{
  "n_layer": 24,
  "d_model": 128,
  "n_head": 4,
  "n_kv_head": 1,
  "head_dim": 32,
  "d_mlp": 384,
  "vocab_size": 8108,
  "activation": "polyrelu",
  "norm": "layernorm",
  "norm_place": "pre",
  "norm_eps": 1e-06,
  "positions": "rope",
  "rope_base": 10000.0,
  "rope_fraction": 1.0,
  "qk_norm": true,
  "attn_scale": 0.283,
  "bias": "all",
  "tie_embeddings": false,
  "parallel_block": false,
  "extras": ["some layers without positions", "local attention windows", "gated attention", "value residuals", "a smear gate", "skips across layers", "capped logits"],
  "init": "normal",
  "init_std_qkv": 0.0503,
  "init_std_o": 0.0624,
  "init_std_up": 0.0719,
  "init_std_down": 0.0719,
  "optimizer": "adam_hyperball",
  "lr": 0.00413,
  "beta1": 0.9,
  "weight_decay": 0.0,
  "lr_head": 0.0231,
  "warmup_steps": 215,
  "schedule": "wsd",
  "decay_fraction": 1.0,
  "decay_shape": "pow",
  "final_lr_fraction": 0.0,
  "batch_tokens": [8192, 16384, 24576],
  "seq_len": 256,
  "doc_mask": true,
  "train_tokens": 133200000,
  "steps": 9182,
  "dataset": "wikipedia_en"
}
Each number is 200 + 30 x the weight over its row's rms, rounded and kept within 0 to 999. Layers, rows and columns count from 0. The size before them is the row's rms in percent of the matrix's.

# q: layer 18 attention query, 128x128, rms 0.0505, rows 0-10,32-42,64-74,96-106, columns 0-127
# k: layer 18 attention key, 32x128, rms 0.0482, rows 0-9, columns 0-127
q0,070,245,229,174,165,162,220,198,222,202,183,303,186,206,207,206,239,243,180,217,210,284,187,224,292,183,231,239,207,189,188,179,168,185,167,168,229,183,179,203,189,223,184,181,128,163,121,199,196,226,163,149,234,231,217,189,245,192,211,221,181,205,209,212,174,215,203,205,178,183,233,171,204,209,223,204,168,188,163,178,177,192,205,204,188,252,212,162,175,223,173,152,177,187,194,218,183,186,252,184,231,207,137,198,206,252,205,199,203,203,160,160,230,168,216,210,217,179,234,155,169,205,171,205,231,158,216,186,213
q32,070,214,181,189,185,216,207,229,253,191,166,214,211,163,206,176,188,257,156,177,194,187,205,206,208,188,201,142,155,220,255,163,145,217,273,222,201,202,215,231,189,167,174,218,242,225,226,201,193,190,198,205,184,214,212,249,220,205,228,159,204,219,244,138,171,169,190,224,216,147,259,199,124,195,203,140,185,166,200,148,214,236,237,207,191,216,191,237,190,181,246,187,219,220,229,224,167,202,211,192,180,183,192,215,224,220,151,188,299,147,174,216,211,233,227,190,174,235,217,223,204,150,224,186,215,183,156,188,211
q64,052,174,206,208,229,188,213,188,206,230,170,216,222,195,211,169,126,193,205,167,211,240,201,233,194,279,236,167,200,194,169,214,227,266,220,237,198,159,266,209,217,220,254,164,193,236,206,203,222,203,182,159,201,179,190,234,201,186,212,237,181,221,228,214,174,199,155,161,187,176,232,225,201,220,212,213,166,250,220,260,191,207,282,177,240,233,179,241,211,150,228,251,176,214,258,215,179,226,200,241,204,227,223,219,213,173,202,151,203,269,209,238,204,141,198,221,261,181,189,175,182,216,204,167,205,220,184,206,224
q96,102,153,216,237,246,143,218,251,186,179,189,289,181,177,226,195,206,193,203,177,179,228,197,179,190,198,176,195,219,204,254,142,182,202,261,256,138,169,244,117,207,228,203,168,207,227,210,198,197,208,176,220,197,199,186,189,166,191,158,164,169,233,254,212,195,165,238,210,184,176,201,231,202,211,202,173,168,164,198,192,181,226,215,231,221,208,177,259,176,181,201,174,206,215,197,238,160,259,211,268,215,247,184,163,213,159,222,219,219,175,195,245,190,203,162,205,217,195,247,148,197,229,208,182,228,247,207,208,194
k0,081,261,150,174,175,219,149,200,159,124,175,178,176,219,176,217,183,201,190,163,186,187,190,164,167,183,228,181,164,236,236,193,220,242,193,186,195,197,168,162,211,198,227,271,178,156,182,221,196,127,243,241,190,238,254,241,213,250,222,191,201,200,243,236,216,272,164,173,171,196,186,179,192,192,209,231,190,208,225,214,223,175,191,216,244,212,208,194,232,245,178,206,249,216,242,188,201,214,209,194,206,180,203,168,171,203,231,237,220,188,227,155,189,224,204,195,223,135,186,239,195,173,187,170,214,229,120,207,167
q1,069,217,224,184,188,184,233,176,233,197,249,220,193,210,191,212,219,250,194,200,195,195,165,225,216,162,175,203,214,230,232,179,145,192,248,182,229,157,168,216,168,213,227,196,229,167,282,216,164,243,160,190,213,229,213,213,164,217,218,160,231,155,241,155,254,198,210,153,170,180,185,200,230,206,177,194,195,133,194,160,225,208,241,147,156,199,273,184,210,211,176,209,212,202,174,164,182,193,203,238,190,195,245,228,204,249,240,168,223,298,222,245,213,187,174,164,221,152,209,188,193,200,241,190,189,191,217,169,190
q33,068,239,229,223,200,218,153,201,226,264,145,218,215,204,218,213,222,198,108,180,204,161,164,236,166,235,213,174,157,192,192,225,175,204,237,197,166,200,268,163,191,205,144,187,132,272,179,218,215,182,198,220,172,157,236,184,176,216,176,210,200,156,143,150,245,158,225,188,231,175,206,196,209,202,212,191,214,183,201,136,220,183,159,207,242,140,218,238,208,195,216,166,165,203,237,178,189,155,180,220,218,227,212,126,168,211,190,191,195,211,206,200,164,223,199,186,212,223,218,229,235,176,225,206,218,227,218,188,193
q65,050,169,223,228,199,171,189,188,212,185,211,243,250,173,193,155,150,194,148,194,222,171,212,179,176,227,213,249,223,198,204,185,175,204,185,173,268,223,146,192,156,134,202,208,219,215,203,170,176,198,205,248,214,163,185,198,216,187,170,153,208,197,185,213,236,165,214,240,210,253,246,279,194,179,199,242,162,249,230,200,134,178,171,242,193,182,211,213,250,180,221,177,153,148,244,200,245,184,231,209,149,218,196,185,204,258,176,196,181,207,240,205,188,203,204,219,196,220,253,250,229,203,181,190,185,148,178,217,232
q97,145,215,169,221,289,230,190,155,255,306,255,190,256,187,199,217,202,206,187,179,204,164,135,218,218,206,218,170,237,181,182,223,166,165,204,199,224,207,288,177,175,221,175,164,191,279,221,191,191,277,226,201,145,149,205,168,180,153,194,201,224,152,197,184,186,168,168,201,218,165,242,209,225,201,200,177,195,189,243,195,195,182,209,204,209,174,197,223,195,229,201,223,182,171,162,187,225,182,174,212,226,187,199,192,220,152,206,164,169,218,202,168,233,177,196,204,173,196,226,208,234,234,198,174,189,190,219,203,182
k1,100,166,240,221,203,235,180,270,159,222,202,217,170,237,225,213,190,192,178,179,113,257,208,206,207,196,179,194,211,183,211,181,181,233,210,217,205,222,175,224,227,194,182,194,209,210,189,157,225,212,182,194,204,209,222,237,183,204,189,239,219,197,179,187,179,141,260,215,240,176,213,200,186,215,197,189,225,160,192,207,154,207,221,182,191,204,194,248,181,166,189,205,204,187,246,211,314,166,210,232,201,226,132,228,173,228,146,177,195,196,190,312,177,188,181,199,197,228,212,205,140,148,211,183,166,197,239,171,200
q2,081,243,190,264,186,225,145,162,195,180,223,68,234,212,201,205,195,135,212,180,214,160,191,189,152,277,223,206,243,175,165,186,236,212,229,176,193,230,204,198,151,223,218,202,196,204,201,206,223,187,202,183,191,184,242,180,194,192,186,228,199,201,228,275,164,196,220,218,173,203,204,197,183,157,216,218,182,244,184,230,224,197,205,226,241,182,201,185,190,240,214,232,207,203,219,179,191,173,172,222,183,223,163,146,173,216,208,211,219,168,205,165,234,178,218,219,221,212,256,184,173,230,158,207,232,265,181,210,261
q34,095,210,226,205,155,202,177,208,146,146,280,189,156,190,198,157,192,154,253,213,203,199,249,167,191,152,242,213,260,203,203,195,227,174,140,206,203,226,129,225,226,168,249,203,223,181,158,206,215,179,205,204,203,174,179,163,179,195,193,182,219,235,238,255,154,192,177,181,181,272,200,207,209,203,179,265,176,214,197,237,191,205,206,175,186,239,222,190,194,176,183,192,178,196,146,231,211,228,243,143,197,218,188,216,217,179,274,201,152,197,190,186,194,162,164,226,205,160,166,190,178,213,174,194,192,190,220,255,195
q66,055,211,225,161,238,175,160,197,169,218,171,158,180,192,174,275,199,146,211,212,200,216,187,229,216,186,135,170,156,254,200,226,198,157,245,192,194,207,154,198,204,231,183,164,217,213,226,230,204,182,189,198,203,193,297,154,178,236,184,125,225,188,176,180,191,188,140,137,188,143,237,194,187,192,174,146,215,129,188,176,177,222,206,235,197,219,199,214,176,184,165,212,187,138,205,172,191,230,235,174,243,167,169,191,214,199,230,232,206,229,166,160,202,158,180,202,186,199,222,210,172,174,191,187,207,199,179,218,220
q98,107,244,203,178,120,230,156,213,144,120,199,182,162,215,181,149,167,187,215,230,225,192,239,153,167,196,189,228,174,213,214,214,248,203,183,171,191,226,149,258,226,205,238,201,194,125,188,175,244,109,211,179,216,222,209,230,227,233,228,199,180,238,157,237,217,223,235,177,190,227,179,181,172,225,227,237,185,219,189,190,215,213,174,181,201,223,190,177,208,194,215,179,233,234,229,198,206,230,218,135,196,177,212,203,179,231,197,212,182,203,218,237,206,164,193,173,212,255,147,245,192,174,168,179,213,188,168,229,227
k2,093,225,186,197,204,188,186,187,186,218,179,183,253,188,145,161,223,220,254,176,297,166,217,200,176,202,191,209,190,225,203,198,213,226,184,191,199,178,189,193,172,211,233,227,245,202,192,244,191,171,183,223,201,210,145,157,235,182,174,157,208,223,248,222,237,263,192,202,146,249,203,233,265,174,149,222,200,192,176,197,256,208,204,199,179,201,220,225,197,188,206,204,163,237,154,186,113,214,215,179,179,191,226,212,251,153,222,206,176,162,228,111,199,194,218,189,257,182,188,236,229,221,205,230,225,199,180,217,200
q3,089,197,210,224,235,198,224,219,310,168,253,265,170,180,155,208,198,253,148,199,218,191,177,185,189,203,193,205,194,201,139,186,157,165,166,194,214,171,172,168,244,156,221,171,171,201,183,195,168,173,223,165,235,230,263,217,258,179,198,220,191,234,185,171,214,192,208,163,212,222,202,182,201,194,241,241,163,243,195,203,202,178,201,165,158,217,217,168,156,193,122,213,176,174,175,229,198,160,178,194,233,193,158,209,183,238,207,225,207,232,190,202,182,160,212,239,185,173,189,197,201,195,210,263,211,200,262,169,222
q35,090,155,212,186,207,162,186,205,174,203,176,216,184,152,213,162,210,216,212,155,164,218,222,162,200,145,173,173,219,194,246,148,157,176,210,186,235,186,167,233,206,200,182,251,272,202,215,228,151,180,173,223,193,233,172,264,194,180,202,180,145,205,248,161,157,240,210,190,197,186,268,185,188,220,197,182,206,169,179,172,154,264,173,177,199,265,225,243,200,181,206,212,216,193,182,180,209,181,216,183,253,181,205,235,236,216,150,177,256,189,201,231,208,207,233,193,188,242,185,171,275,182,182,197,249,167,198,181,201
q67,046,235,213,144,231,214,232,239,199,143,174,153,182,226,195,196,167,177,184,214,204,251,241,212,236,209,209,187,161,240,197,230,157,198,181,195,220,231,202,236,155,227,150,190,216,219,201,215,186,222,228,205,129,193,165,260,189,186,160,185,192,209,177,176,172,243,141,204,242,166,195,211,201,232,174,151,194,236,234,213,245,259,211,213,218,193,162,195,186,221,177,210,220,182,189,214,195,222,239,216,216,130,239,171,191,192,181,134,208,211,219,163,239,172,145,260,175,156,212,246,211,170,193,205,222,236,197,242,228
q99,101,148,225,175,137,219,195,253,171,130,171,232,151,170,170,180,162,194,222,172,170,243,237,197,200,175,183,172,210,179,238,172,177,223,235,209,169,138,154,191,183,193,232,219,204,175,199,233,147,197,184,171,236,212,175,179,201,205,190,180,151,241,297,236,197,233,214,218,182,226,240,225,209,250,187,236,206,176,141,231,166,203,165,223,160,223,165,237,150,240,195,196,201,205,213,274,203,197,201,189,188,190,206,191,199,215,173,214,267,187,210,212,196,175,191,197,207,236,225,177,190,237,181,190,206,216,151,220,195
k3,069,162,117,192,248,202,178,121,193,249,208,191,237,233,220,158,196,163,217,229,204,186,162,143,234,229,183,250,197,238,214,185,214,216,198,187,196,262,185,206,221,193,239,198,170,167,211,206,186,144,212,232,181,225,195,207,222,230,206,206,172,198,192,213,156,249,199,153,184,210,149,223,173,232,197,174,193,244,217,201,291,165,234,213,242,229,171,184,225,227,251,194,266,195,244,189,255,197,153,202,217,173,214,190,230,171,212,195,216,179,195,159,224,240,202,193,225,199,199,238,206,163,171,214,172,178,190,222,198
q4,068,166,197,111,223,197,209,189,210,216,224,204,179,232,235,229,186,206,179,185,181,237,238,193,236,190,137,207,205,235,277,188,182,171,214,203,184,165,169,187,224,222,169,199,206,223,245,199,195,165,177,202,222,245,148,244,150,189,218,215,211,249,189,214,270,151,205,172,169,174,166,140,190,232,195,167,194,148,192,194,185,211,217,135,200,181,206,216,156,197,209,153,199,194,179,153,224,176,245,203,175,165,242,237,176,220,234,183,221,206,223,221,202,240,175,238,228,224,178,154,218,169,227,209,176,178,182,145,151
q36,119,220,156,209,204,171,246,153,238,209,126,266,233,189,195,242,248,215,147,150,189,175,217,199,223,195,196,178,180,270,174,214,170,206,232,197,224,215,262,170,215,223,171,210,142,203,237,198,187,186,174,203,146,218,199,255,221,218,182,177,184,213,177,130,246,246,188,212,191,217,171,186,191,235,226,105,240,156,222,172,240,185,176,216,226,195,177,197,213,174,173,170,231,182,237,152,199,221,226,183,207,183,189,185,190,183,153,204,207,221,203,198,203,230,225,218,215,220,202,154,226,223,213,162,216,204,220,184,155
q68,064,172,149,248,192,208,266,162,250,196,169,220,176,178,256,165,191,203,174,221,174,147,228,183,203,242,227,263,203,202,176,199,182,170,190,187,182,178,174,169,172,186,213,192,196,200,236,181,153,205,237,141,196,218,133,204,101,178,247,229,210,211,223,158,209,200,227,231,171,237,176,206,218,235,214,242,233,152,198,188,175,185,141,180,196,187,201,224,208,122,189,168,214,197,223,195,185,242,179,202,177,228,187,181,217,171,210,188,174,213,236,214,232,216,185,163,174,219,214,198,243,247,173,188,197,144,180,178,222
q100,100,178,168,181,217,205,227,198,302,201,199,227,246,180,187,225,247,211,208,160,155,157,177,189,231,160,186,142,194,173,199,216,187,205,202,147,198,197,265,186,197,229,160,208,238,229,240,244,155,207,167,199,194,195,168,199,210,172,198,214,209,207,243,159,228,177,154,161,200,172,162,183,198,220,177,139,227,117,226,153,194,178,225,186,180,164,212,255,217,161,210,205,185,145,231,194,209,221,184,208,201,220,187,273,216,182,181,163,216,243,198,185,222,215,227,199,209,189,238,169,251,194,200,186,225,179,228,195,247
k4,087,217,249,209,218,196,235,276,206,206,172,275,198,186,228,207,184,159,187,209,180,182,132,155,219,158,205,192,238,166,215,222,227,200,215,252,206,184,205,242,207,176,183,163,174,178,218,191,204,246,165,222,216,210,259,227,188,210,207,201,213,167,181,183,135,172,220,209,250,102,211,187,139,231,227,189,204,205,201,175,189,170,199,234,216,218,173,192,176,200,199,223,175,143,203,217,269,181,258,182,171,188,139,173,174,214,208,195,194,191,193,278,173,193,218,247,174,233,218,225,199,177,204,178,207,204,202,230,196
q5,093,207,188,227,187,181,148,178,131,236,185,113,272,233,251,221,172,196,280,241,220,190,211,170,159,205,180,206,178,193,205,223,243,243,219,196,215,220,226,183,173,195,188,189,200,199,207,177,239,192,236,207,208,203,202,180,160,237,216,198,189,161,240,273,189,182,164,201,186,167,199,254,189,133,219,228,194,186,191,210,193,235,223,192,222,169,197,196,206,180,246,185,183,200,229,253,219,174,189,218,168,202,184,208,135,166,206,222,227,190,231,139,182,239,219,193,234,217,222,222,156,203,191,158,218,247,144,221,193
q37,100,254,224,171,167,193,168,181,222,194,208,159,227,226,187,195,223,206,196,205,229,210,184,210,177,208,148,184,166,192,196,261,253,230,196,170,169,220,226,148,210,186,217,191,187,199,247,148,294,216,223,214,219,198,194,187,194,242,228,221,203,185,197,222,226,201,185,218,202,199,139,197,161,185,198,169,163,130,208,163,191,153,242,196,250,142,216,153,270,137,220,210,197,232,231,159,226,202,170,186,159,246,220,176,151,171,240,183,183,189,248,185,164,232,183,200,166,148,214,240,207,186,214,195,203,220,191,207,207
q69,068,215,159,235,198,195,155,228,206,225,193,274,251,237,178,180,214,174,185,247,184,241,172,190,164,170,204,214,233,227,208,205,194,203,202,204,181,180,223,188,199,245,203,235,203,167,211,240,222,215,164,256,244,225,237,205,213,187,242,195,174,225,164,225,268,187,252,197,178,191,197,246,189,240,170,212,175,173,197,205,195,169,160,197,225,168,203,231,191,191,200,220,180,189,222,173,213,195,165,188,197,187,131,250,183,213,208,266,241,184,186,203,162,260,279,161,207,271,182,246,147,186,217,207,240,189,192,163,170
q101,117,230,176,149,207,209,171,172,222,216,170,199,239,250,237,202,238,185,99,197,226,189,185,178,215,220,160,185,158,213,190,213,211,233,209,156,205,239,252,200,234,177,170,217,193,215,193,148,255,185,200,224,201,170,236,219,189,217,186,171,173,157,159,190,242,193,194,202,212,173,164,196,149,158,203,147,178,157,222,150,233,171,257,174,222,177,187,174,242,148,244,215,223,246,270,183,213,195,201,200,196,205,167,190,184,195,207,187,173,187,211,208,226,255,181,210,201,180,216,229,194,153,170,218,188,267,162,188,243
k5,104,240,174,212,181,176,195,189,172,206,202,181,208,180,173,157,181,201,229,191,187,200,207,175,228,240,178,216,204,124,235,191,242,207,207,211,229,153,217,212,193,211,211,210,179,182,165,248,151,180,179,185,173,219,173,194,210,149,215,184,223,264,231,177,184,234,172,197,151,246,182,225,207,230,224,272,199,197,211,233,267,186,178,166,109,234,223,194,230,243,205,194,164,197,181,203,133,256,221,179,186,183,224,207,248,193,205,246,204,199,231,133,230,189,219,206,169,188,181,203,203,286,209,194,214,175,186,233,156
q6,099,181,165,181,219,140,233,169,255,253,197,297,190,198,228,221,196,185,173,212,182,215,215,175,232,116,165,214,147,197,205,172,192,212,191,220,186,189,200,246,266,187,201,204,221,184,209,223,185,152,175,227,187,232,111,221,182,162,216,156,212,165,170,209,207,181,164,215,196,233,194,250,175,230,212,175,213,147,229,182,244,189,212,157,139,165,198,200,228,158,213,208,206,199,221,197,197,202,200,221,213,204,196,221,199,190,164,176,217,219,194,222,246,263,242,216,182,205,228,251,195,178,245,195,231,202,159,177,217
q38,089,242,165,203,215,195,218,167,220,236,171,254,205,172,214,247,223,208,145,235,209,220,187,213,223,257,169,202,171,187,186,202,209,197,236,227,170,179,242,142,195,248,202,186,211,250,199,148,154,210,155,188,206,253,180,193,192,189,213,237,186,222,182,164,224,203,169,237,243,158,221,217,181,198,179,148,239,142,192,163,233,186,235,210,201,141,243,185,252,194,170,247,187,193,218,199,183,175,211,211,199,179,202,203,156,229,122,145,242,180,174,170,181,214,228,204,164,193,263,179,198,192,203,221,207,257,184,158,213
q70,069,203,163,200,196,205,150,218,212,158,203,272,260,184,237,154,187,169,179,230,216,218,191,216,206,253,183,211,210,140,145,223,179,147,198,226,177,196,232,213,220,218,191,251,178,166,177,209,202,187,216,207,219,193,199,177,235,158,262,206,169,203,170,184,188,238,258,174,192,188,186,151,237,202,193,253,234,171,151,159,163,198,178,186,209,210,213,202,206,248,160,225,171,233,227,224,146,226,170,198,216,184,154,195,216,232,162,240,205,142,146,198,219,255,222,181,173,228,175,208,175,203,188,158,187,150,175,179,163
q102,091,210,215,148,224,235,232,172,219,237,148,268,228,224,186,224,255,232,140,138,210,190,172,232,263,232,174,218,202,163,167,211,166,170,214,224,214,178,235,174,190,190,136,215,239,216,187,178,184,258,194,196,211,175,209,218,204,140,198,147,161,216,229,178,195,160,198,219,261,189,244,215,217,166,171,154,185,167,245,179,201,202,250,188,237,210,198,187,207,181,204,236,173,164,208,205,181,179,194,256,224,184,198,218,219,165,178,192,178,179,191,214,187,256,214,237,182,196,235,164,209,210,242,218,197,181,229,137,214
k6,074,165,141,196,193,174,200,295,223,155,171,184,181,212,206,180,205,228,145,236,177,216,169,207,181,222,208,184,174,201,150,166,161,185,206,202,198,232,196,210,179,202,159,163,173,190,209,245,228,220,214,218,203,234,208,229,194,203,209,204,283,170,182,172,120,219,219,195,219,184,191,196,210,187,240,180,211,241,239,157,158,207,258,173,208,208,254,198,178,240,168,184,234,263,202,219,175,216,166,170,227,217,238,219,200,192,250,198,149,191,226,229,206,203,238,204,199,166,205,175,247,162,158,234,232,243,254,210,216
q7,104,263,202,162,163,191,154,135,200,232,244,174,243,210,177,209,205,164,242,209,230,190,188,245,131,165,182,195,197,151,205,222,204,244,248,211,171,174,225,216,155,198,203,173,148,199,210,183,235,183,236,187,183,183,201,111,185,270,208,199,214,187,234,270,214,194,175,213,173,220,212,230,212,121,227,191,193,218,194,179,177,172,164,177,167,168,168,203,198,209,221,223,165,179,189,222,177,189,203,204,210,198,236,182,170,184,210,213,211,234,261,155,165,239,233,213,161,211,227,239,160,205,166,161,218,185,204,202,194
q39,132,250,203,196,178,211,164,236,192,207,259,143,233,236,182,200,175,166,232,234,249,218,206,182,179,225,201,188,163,202,178,195,269,199,177,218,170,242,180,226,152,179,256,163,197,162,188,174,267,192,221,181,240,171,209,152,164,219,219,241,229,202,207,274,177,194,171,213,168,238,217,248,232,143,207,236,171,226,196,203,220,162,267,179,222,167,191,174,226,198,216,215,162,239,185,177,205,166,173,253,187,182,180,203,183,199,232,217,190,179,220,149,195,204,147,226,186,157,199,195,129,188,202,196,187,206,190,166,211
q71,066,206,214,220,108,189,142,206,130,225,205,239,222,214,187,173,163,187,198,211,222,219,226,216,168,197,189,217,192,186,219,224,244,174,208,228,202,221,209,202,188,232,230,156,174,233,215,190,204,188,229,214,190,199,205,169,265,222,208,184,207,196,206,213,222,166,185,245,183,215,219,167,153,188,155,210,134,273,163,188,164,175,221,151,161,205,168,159,205,226,215,183,177,264,191,218,173,133,193,166,230,189,225,215,181,182,126,255,250,171,203,190,214,157,224,200,229,193,207,191,167,186,227,134,158,216,189,214,195
q103,112,217,173,200,199,170,172,177,154,176,231,157,230,225,238,192,175,163,196,225,255,210,242,190,197,212,161,210,119,215,198,197,251,198,190,193,183,242,212,261,194,202,218,157,218,182,216,123,284,149,184,191,218,190,228,212,209,274,220,248,169,184,150,250,221,160,238,194,153,215,174,199,172,192,215,193,180,228,218,161,235,183,231,178,251,187,198,160,238,186,191,174,187,229,178,154,181,173,175,209,209,218,198,218,187,188,202,200,164,180,241,206,162,208,160,220,156,184,166,246,149,166,198,185,195,201,195,186,201
k7,102,169,164,224,188,162,211,155,167,190,177,179,281,180,194,194,182,243,223,188,290,199,183,216,199,209,202,241,185,221,188,166,181,193,221,234,218,208,215,236,183,185,193,206,170,227,195,226,198,175,230,206,183,215,161,230,196,222,164,188,197,245,218,205,209,237,225,186,192,256,145,227,261,206,197,252,137,239,185,240,244,190,216,242,175,186,216,195,226,218,200,244,187,237,187,166,116,210,191,164,177,200,250,201,223,139,196,197,144,196,223,131,192,186,226,192,236,232,185,205,228,217,197,253,204,188,240,213,233
q8,113,192,239,142,194,208,90,185,131,230,251,161,220,250,191,200,226,169,249,235,188,199,207,218,155,195,214,214,210,245,168,216,251,221,228,223,206,200,210,201,162,221,195,187,196,202,241,124,217,183,144,235,222,200,184,169,196,204,187,209,188,231,205,258,215,216,172,190,186,240,180,200,172,180,256,159,198,256,180,208,197,218,172,204,271,191,204,204,214,212,232,137,177,197,193,186,240,184,174,221,220,218,194,142,153,221,188,199,207,229,217,159,188,222,179,208,181,181,184,247,170,158,218,226,204,235,174,190,187
q40,119,193,203,208,183,239,179,241,180,143,245,155,180,167,158,183,179,153,212,259,235,156,210,241,136,221,240,184,218,178,201,198,230,200,172,199,202,187,145,235,176,164,223,168,177,235,181,197,224,176,239,167,264,205,226,144,207,229,220,216,213,234,188,230,194,201,209,178,171,181,234,192,246,148,223,291,212,280,201,235,176,213,189,189,249,227,189,205,155,233,204,208,177,215,162,227,225,225,169,199,220,190,214,213,218,183,229,212,172,177,197,187,201,154,150,223,188,198,182,159,189,223,244,233,191,166,211,232,211
q72,086,212,185,192,206,196,211,277,254,179,235,148,139,218,121,227,196,167,123,209,192,154,191,220,217,162,239,206,205,260,141,200,247,150,178,205,217,234,175,231,178,203,169,201,172,189,186,249,225,213,263,222,217,176,244,222,206,183,231,213,211,161,152,177,178,209,191,176,193,155,173,198,207,198,187,201,207,204,219,180,158,200,197,184,220,216,213,215,189,236,144,235,165,175,150,247,255,209,179,251,169,196,160,200,246,227,204,204,162,185,206,183,220,155,157,193,155,218,213,188,212,200,203,183,179,222,209,197,193
q104,087,249,209,189,165,238,217,252,175,60,195,197,181,165,160,201,195,173,229,247,229,148,225,152,184,237,224,191,176,213,181,231,222,200,175,224,209,214,127,262,187,188,210,200,173,191,174,216,199,171,208,184,271,187,215,205,191,207,189,204,227,230,194,228,210,178,208,227,171,215,169,187,183,115,237,240,231,236,222,190,247,236,174,231,220,218,215,211,170,178,201,189,196,214,194,253,185,252,203,198,173,228,218,216,195,181,177,188,167,198,214,137,229,164,196,221,163,221,174,187,196,176,202,201,192,182,176,222,215
k8,090,209,196,196,192,203,131,196,208,269,187,174,249,217,202,188,190,231,182,147,173,186,199,221,230,174,199,193,186,220,289,181,196,188,210,218,207,187,195,197,201,244,177,200,217,168,145,242,217,199,218,179,202,194,236,211,194,190,216,153,230,189,241,186,153,182,213,231,130,170,233,197,164,239,191,235,154,185,184,209,179,166,253,243,107,177,251,152,240,176,195,185,166,179,225,193,219,184,188,174,240,205,178,202,208,192,193,223,241,183,219,165,204,213,253,180,163,234,167,243,150,154,200,235,229,236,180,208,177
q9,103,220,200,173,200,237,174,211,151,182,216,130,175,215,184,216,190,188,225,250,170,187,226,231,180,173,174,195,203,210,180,229,218,221,224,183,222,246,181,182,187,219,198,173,211,220,189,187,190,204,221,204,244,87,233,165,209,241,176,185,233,179,186,253,235,222,173,179,182,205,192,173,222,128,238,203,258,190,194,232,170,239,241,186,265,192,164,262,190,170,195,211,215,184,199,208,211,256,209,206,161,208,228,179,130,164,196,209,186,239,212,138,244,162,201,225,220,213,207,192,202,221,208,209,215,243,142,243,195
q41,116,171,201,213,220,188,244,238,196,225,181,233,143,175,225,219,210,225,160,195,141,181,167,189,200,183,217,169,274,200,195,181,167,254,230,211,226,189,203,203,225,203,176,219,218,266,217,197,151,200,156,226,159,205,238,233,244,151,160,155,160,176,224,146,217,219,257,197,200,150,208,174,177,232,169,182,240,218,226,222,186,240,159,207,180,215,182,211,209,183,159,193,221,155,172,224,229,200,203,139,232,200,165,196,210,192,174,225,217,175,179,265,171,177,206,209,229,241,234,171,269,215,222,209,179,170,192,248,211
q73,105,208,203,206,281,268,228,174,111,233,179,112,144,200,222,179,233,200,180,199,143,192,189,146,238,232,236,217,236,217,192,205,154,222,192,207,201,247,180,167,207,190,185,220,205,170,215,203,165,228,173,177,166,186,211,236,217,156,212,187,203,169,170,141,203,199,181,184,229,203,225,171,218,207,183,183,241,156,197,206,208,200,204,239,180,228,210,235,186,157,188,166,222,160,231,177,234,209,246,165,201,248,202,185,194,225,231,189,183,249,171,216,224,263,230,141,203,166,199,211,197,228,205,223,203,172,178,233,178
q105,096,215,216,156,215,229,263,239,243,233,181,225,174,207,184,206,204,204,218,171,124,187,168,183,217,185,236,187,230,179,192,224,185,185,181,204,219,160,193,188,229,190,191,186,180,222,203,241,152,281,242,171,189,198,213,219,242,113,182,188,200,145,246,166,184,185,205,195,227,137,260,205,192,200,180,210,222,150,207,227,146,242,150,237,164,200,164,222,189,214,205,219,197,158,178,197,213,199,191,215,242,189,172,217,210,212,220,224,250,218,178,209,223,225,237,207,161,195,254,215,271,250,218,212,202,191,204,163,166
k9,116,164,212,212,223,237,127,214,166,190,215,150,140,272,238,161,220,196,227,197,117,242,198,200,185,200,169,167,260,181,240,257,185,211,178,182,235,206,220,207,149,215,219,230,205,200,175,171,185,189,164,205,248,137,237,162,177,185,204,203,195,186,188,171,219,218,162,213,190,166,259,210,164,156,227,193,220,207,214,235,164,176,231,205,226,210,165,224,246,176,259,194,216,145,208,205,282,162,223,190,182,191,189,187,174,188,199,185,213,200,212,227,226,204,206,215,197,204,253,226,185,176,206,174,224,231,174,202,221
q10,108,177,218,216,237,223,247,267,202,220,199,210,128,196,205,202,181,222,165,205,172,210,156,217,228,215,226,165,243,195,178,200,169,213,169,183,189,238,167,186,192,180,176,201,217,216,182,253,192,239,205,229,195,207,253,207,210,118,194,187,157,167,201,81,177,168,177,212,188,144,263,189,237,230,169,208,224,169,223,203,174,214,198,221,190,225,197,216,201,180,212,203,238,179,187,187,240,207,215,184,202,173,131,247,220,262,199,209,186,228,161,237,253,167,204,165,198,242,190,198,229,204,213,239,180,200,233,178,211
q42,129,153,217,239,174,195,264,206,172,163,191,202,112,178,200,184,193,149,199,216,166,194,224,238,218,176,208,217,214,169,170,200,209,197,150,188,238,240,175,193,183,207,144,198,205,232,215,253,202,216,194,199,213,152,207,216,240,163,169,210,209,166,177,149,212,175,248,223,238,180,188,141,245,219,162,203,233,251,194,223,155,220,198,196,213,211,155,224,137,227,171,200,265,186,190,231,207,229,218,186,204,197,215,216,207,207,217,251,188,202,175,279,211,136,175,176,210,240,154,162,247,205,238,184,174,198,212,207,209
q74,106,180,186,202,220,254,243,206,152,220,139,163,138,190,211,232,199,184,218,217,147,215,183,209,200,184,197,181,200,205,219,201,140,247,178,163,244,214,188,187,206,189,157,215,161,246,192,230,164,242,165,222,189,175,209,195,208,177,199,205,175,126,190,133,264,230,175,146,204,205,231,159,242,233,154,168,214,160,190,192,218,206,208,228,201,220,148,239,196,144,217,184,251,167,187,169,241,238,265,180,222,203,188,212,171,248,200,166,189,211,202,253,232,193,190,207,239,205,169,178,201,235,221,193,185,192,236,225,197
q106,119,143,261,211,190,184,265,233,201,179,175,226,143,162,181,238,217,194,227,185,154,199,203,250,239,192,195,185,239,193,209,215,210,187,151,158,225,200,174,187,171,191,200,210,224,187,196,245,166,219,184,196,178,170,220,175,176,180,200,199,221,160,212,149,187,198,184,163,228,202,238,137,262,218,149,216,210,191,200,196,130,230,173,218,235,222,196,224,184,182,158,216,198,125,183,191,271,175,233,219,169,196,192,237,218,227,227,215,192,203,167,268,208,161,151,220,201,193,217,199,268,218,227,185,174,167,224,230,225